config = dict(
    num_hidden_layers=16,
    hidden_size=160,
    num_attention_heads=2,
    num_key_value_heads=1,
    head_dim=64,
    intermediate_size=640,
    vocab_size=4118,
    hidden_act='quick_gelu',
    norm='rmsnorm',
    norm_place='pre',
    norm_eps=1e-05,
    positions='rope',
    rope_theta=1290.0,
    rope_fraction=1.0,
    qk_norm=True,
    attn_scale=0.125,
    bias='none',
    tie_word_embeddings=False,
    parallel_block=False,
    extras=['capped logits'],
    init='normal',
    init_std_qkv=0.0472,
    init_std_o=0.00834,
    init_std_up=0.0472,
    init_std_down=0.00834,
    optimizer='soap_variant',
    learning_rate=0.00544,
    beta1=0.95,
    beta2=0.95,
    weight_decay=0.024,
    lr_head=0.00498,
    warmup_steps=54,
    schedule='wsd',
    decay_fraction=0.909,
    decay_shape='pow',
    final_lr_fraction=0.0,
    batch_tokens=16384,
    max_seq_len=512,
    doc_mask=True,
    train_tokens=104800000,
    max_steps=6397,
    dataset='wikipedia_en',
)
Each number is 128 + 32 x the weight over its row's rms, rounded and kept within 0 to 255. Layers, rows and columns count from 0. Numbers have three digits each. The size before them is the row's rms in percent of the matrix's.

# layer 12 attention value, 64x160, rms 0.35, rows 43-63, columns 0-159
101:084142139103128102139117159082083083117132126086151107110081104107127130161123137162104139078109115153084083139134158117100076106090129104143136141070113121071103102099135155062088136093135142103149137220130089141123194140123128118088141095171147113130127161203154129168119155152143151126125114131137133104174110156117155144131194162103050144107070178128142148133163178074122177134138131129100106189117131158124084170070127187169115075060118144186137165182106080122066108091154089
101:179174107129132121130137107033107173061106134113085167145150118105117129142065102107155118112129117116081081098067100099129139068150093090118160157116162137089136108142183067078166154097111070140155187134128107121171109150146113160144128134129132138091084131145145071185085101108107064104101062106111138144097069119124112067127131133165099114104163145120104145151101215130191116161140157138147139125146134146128116193154140075090132164092093099110177109125165207139130155147113123
100:147148116097143138067096121131141098156178148115151134158135092140159171116105092142192114122128077179107141138117139135126086049140117064131129182104163156133061133145088095128119086136101099162097161137099139182122105127092122183140129123135154116187111029139113137147194089135153123130092103117113103144157200138163125097093148156053060139142174143116111112098142110141128090077130111148121139149108125133167167126127144133131096131176147127164217137104148119035128204164085103
108:130158133161132125124077168093112087135127101107095105144072124074116129186134127166122041141143173087147162094152187146147152147072136148144064160137136096124149121141129103129073096119110155158133119079147127146103127088135092128155191121107168156055114090130094135077157113076096150127089136098185148133133144112081112137101114148146136155118237169100102171158091123144115142134174116132135195104108110084099159140107030108112155069156086105185128102169096123144109136182115109
098:113125130156107145107138114107094115098190083110109093134096154161086155171125112157101180139071136102129096095144151101128132103119098128186119176098108140144112139098114141155121033125076137132146163153093170098090089110123166184122200124124135049150160154128112094096141078120125186082085137072151176128134176091120130132106134116116109133175126145151119164121100130142134155089087093087199152132172121149165100125096181103082151175106128095068138088195098121148154103055052124
094:142113156150097067061108090126139126112129106139072100165145146085150139079096089183106073095164107102170131162158148084113120160100100156162182084123163133129111182132098088098167116094106105061149124108158148125151114172107104149118111102146119140156127123117144133061212110156153097162152130190068120094106147126116180103160102165161050116109120112093176100192200121109163131145164110080074167171148133146141121137132190136141131130159122123146092088199089153111134107139130079
099:184123159178159152121152146158144184168101119154137162090136119147162078122175087096168121052136105167126125140127151158137081100097087147125173164191117160145158122064178116095182185127121115124187115131141185125109128141126154130188142142109130100103116075147175127071163120126169117108108149140173139155144131089144146118106103185183149143161032143105145162181123167148122077133116181173146177149102107147147152110126102123118134147072137140108192129116094100107072087106141053
096:151163062087115106128148134101121123148112152160143126158141150132136091136154085152116131166151170122141126109119135080119145139132156129186092128137161103176084126109173152154128074135109125140143117154139161138159112150106158105141170106170111118121138145135104128093115164132106117095217097101106151128155030103176125154191128125139186167120083199158180056144125123130172157190212093159137120087140085100136128152163136108146154039212080099084132151147145087115074124136187114
097:150181150157143085110135165093132095131190115130125130118131109109158185163083063114156197138145111123125150119115182096132131162128065089194127110106175139091114122077102096160108148128143078108147092141131169104091089153136163090130123135069154152103083122125134131196105178130106127075077112109154163083174203118055154092134155129151157075097125090161092122152122069078132154182117151135138079079148087121121118088151119094118167115122120112184123157148153174178095114153061131
107:102123136060093233140152143118092157095195109167111135073104099138122104090084132140150124141124163108159176073137180075091131226146095148095127150147181134126098099173156109118139101199150136122130127103048157117155136191126128096154203098157091124139131180108116147147135097074113140113122139143119110096169100132117151137117135127138074172141139118130119111164148159101091164155153073145154151164118085122112180123072130149126093164136135048123116117132176097112146169091088099
096:118159093103138135153071140138137170092136119151142136129181065135149072119161137127061180099086152097183149114087107123132103125167170084121076110082159145137168135154107068120103120114127054078133147095083119134145134104103106148153099125132121148143115119140186174126123130075137141126119115046148137081193089098087125149148102153126130104213165160141150147131171095189087229104112146186116167130100117191078111151141182152152150116149134127096097130111112120119091082130076149
101:147139126125086126173167181129168128146117096144173162082077137080097181140155116119198098083148143094144156095114102055110066115130094137169151107062140141136065124169060116113144104129108151147126171118228134175061093137131142118126121137129117129124154152117240144073131115147098135143112092112141102131096153122157152123097079136099100092151116139116156145129143202138165084093101112163153114110069155133121132113110082152191167137117107131134116167110107190160106145156180147
094:082140077140123146153131117121114150112149079110108181185184143112169116118137118174105130118109108056073092154081141165163161133133183173127126179121147139069127129127078125148169152117145143077106118139122094114102075160130048141129105090094093090107098096166145106134146116147111131138138182127140105084093130156126103165126157070119181154166133131159201170130016125134137109102125095143120158189149125044104138119129122129112122179146095175151162110125149134187106122035122131
099:116134107120076176140125138091141115144161082145095053147116115126095091077105119133150131148095095132102110135132191078114132182143135091101167127174114134067153133088182153105083222114111147130099144129122189112101103176170150140153142094115180090177086106073090084168126173105116113110117110141143117185135116130158142142106177186140150130128136139133184141130143107091186104089105091173160102140065165083135101065133154098066136103080139147133083091162080087121126105164109183
101:166135130139153112086126134100117118157090101195068230137154137060087115115093112146127154142130097146127174121135111139120068145036182107137142114122200132143117132093164036096090177193112115148127105135130162125138103092141135126127180101086145137165142157159078102171095129098153139141132171190121134130099144108133084146183132173096080157164125113176151147142109082162168159074096135080159138087113137135131102119166089079139167141140127106162084159111121130123161107061160129
100:129152058137179123139112102106161099092129103207104181108139110151152144105141144121103122143087112125101156069092136115104146124197174088123134125152132154161150196103075145131114150154132135154126087116181173116112088159106091187152058131161091118114098152122063077074147138110189139125103130103143188189118135110102145142095064102117069122086099075121123112205130146122091127128187127085119117154090129112117119103068156141154100162125157045175126057135155154122143140139116118
100:129052065132186117113188155133125116123136104099132129108105124106161125166109152119171132155154149121143088137123151145116162170123086140097134094102155168111179129160157123099111139161090127121126168123087121115075123177152087153072129045122105143084155108128114155147081129145147163159127145108071182129114096103105124135135139180156120147173097127083097093074204167149140146093109068125072144174057176159131138093178085097124194082099157189120189109127100123121165182083136168
101:180119152113153114104110146158128096067097114155091133156112135145136129142114162141154121181126087087197141033204128169071112107164128117111175113105062137122050143061131114120145144156115159149102135092122088113139128136052079089183108098101094108085150111121159100115133120147041130071102154135153132130131121106108159113175166119098124136131120155115146152130143122103180094176123181084184125127094100133086079118182170055149104104091112112132186120132156107087091154119130143
098:150122184118082102124123132133144131092121132107108121145138122148094113120147101147097145146181113151144083207137173112144120076137062104178157052052158189125133195123172075102115162114102173131150095077116187104079127147121117134134150151153108144115111094121125109140046103107125111155137086138122154173183159119133147189092067080136168133156149194088135101141115060180108142129130119070128149113117109171110112108106166171140095124119123130150071134076107102117109200113189102
097:095090130189127131133158087154064138134123135089105186126160111199094179133123147114101124135131109141159133118094122083148150126131098132104093101040094127143122096121105150105136117110105147054155182127158119102127090084211148124114123139036107216152154091115065049078135133143170144096096159151125124090119090096107114132149099144183101160106098145213155139130133140123095072161147170103103160157073089142129149166078162120178154099140121109161119134129122162111146148156110137
097:116105156138126097164126140146153139110168080165076132158097111115134162094080114127087120106153184098108149124120119197097178125114141145155096118152074170178118101129117066134152158124159134167142153196076192117167109147167117101070065046142150151155119093068110146109136094121119106201134115125097155096150108145127093173078159141094157092093139144172188158071126144101134093102157163119113155175146133150130147039142123144132127146146145100114128108200149144131061122149076181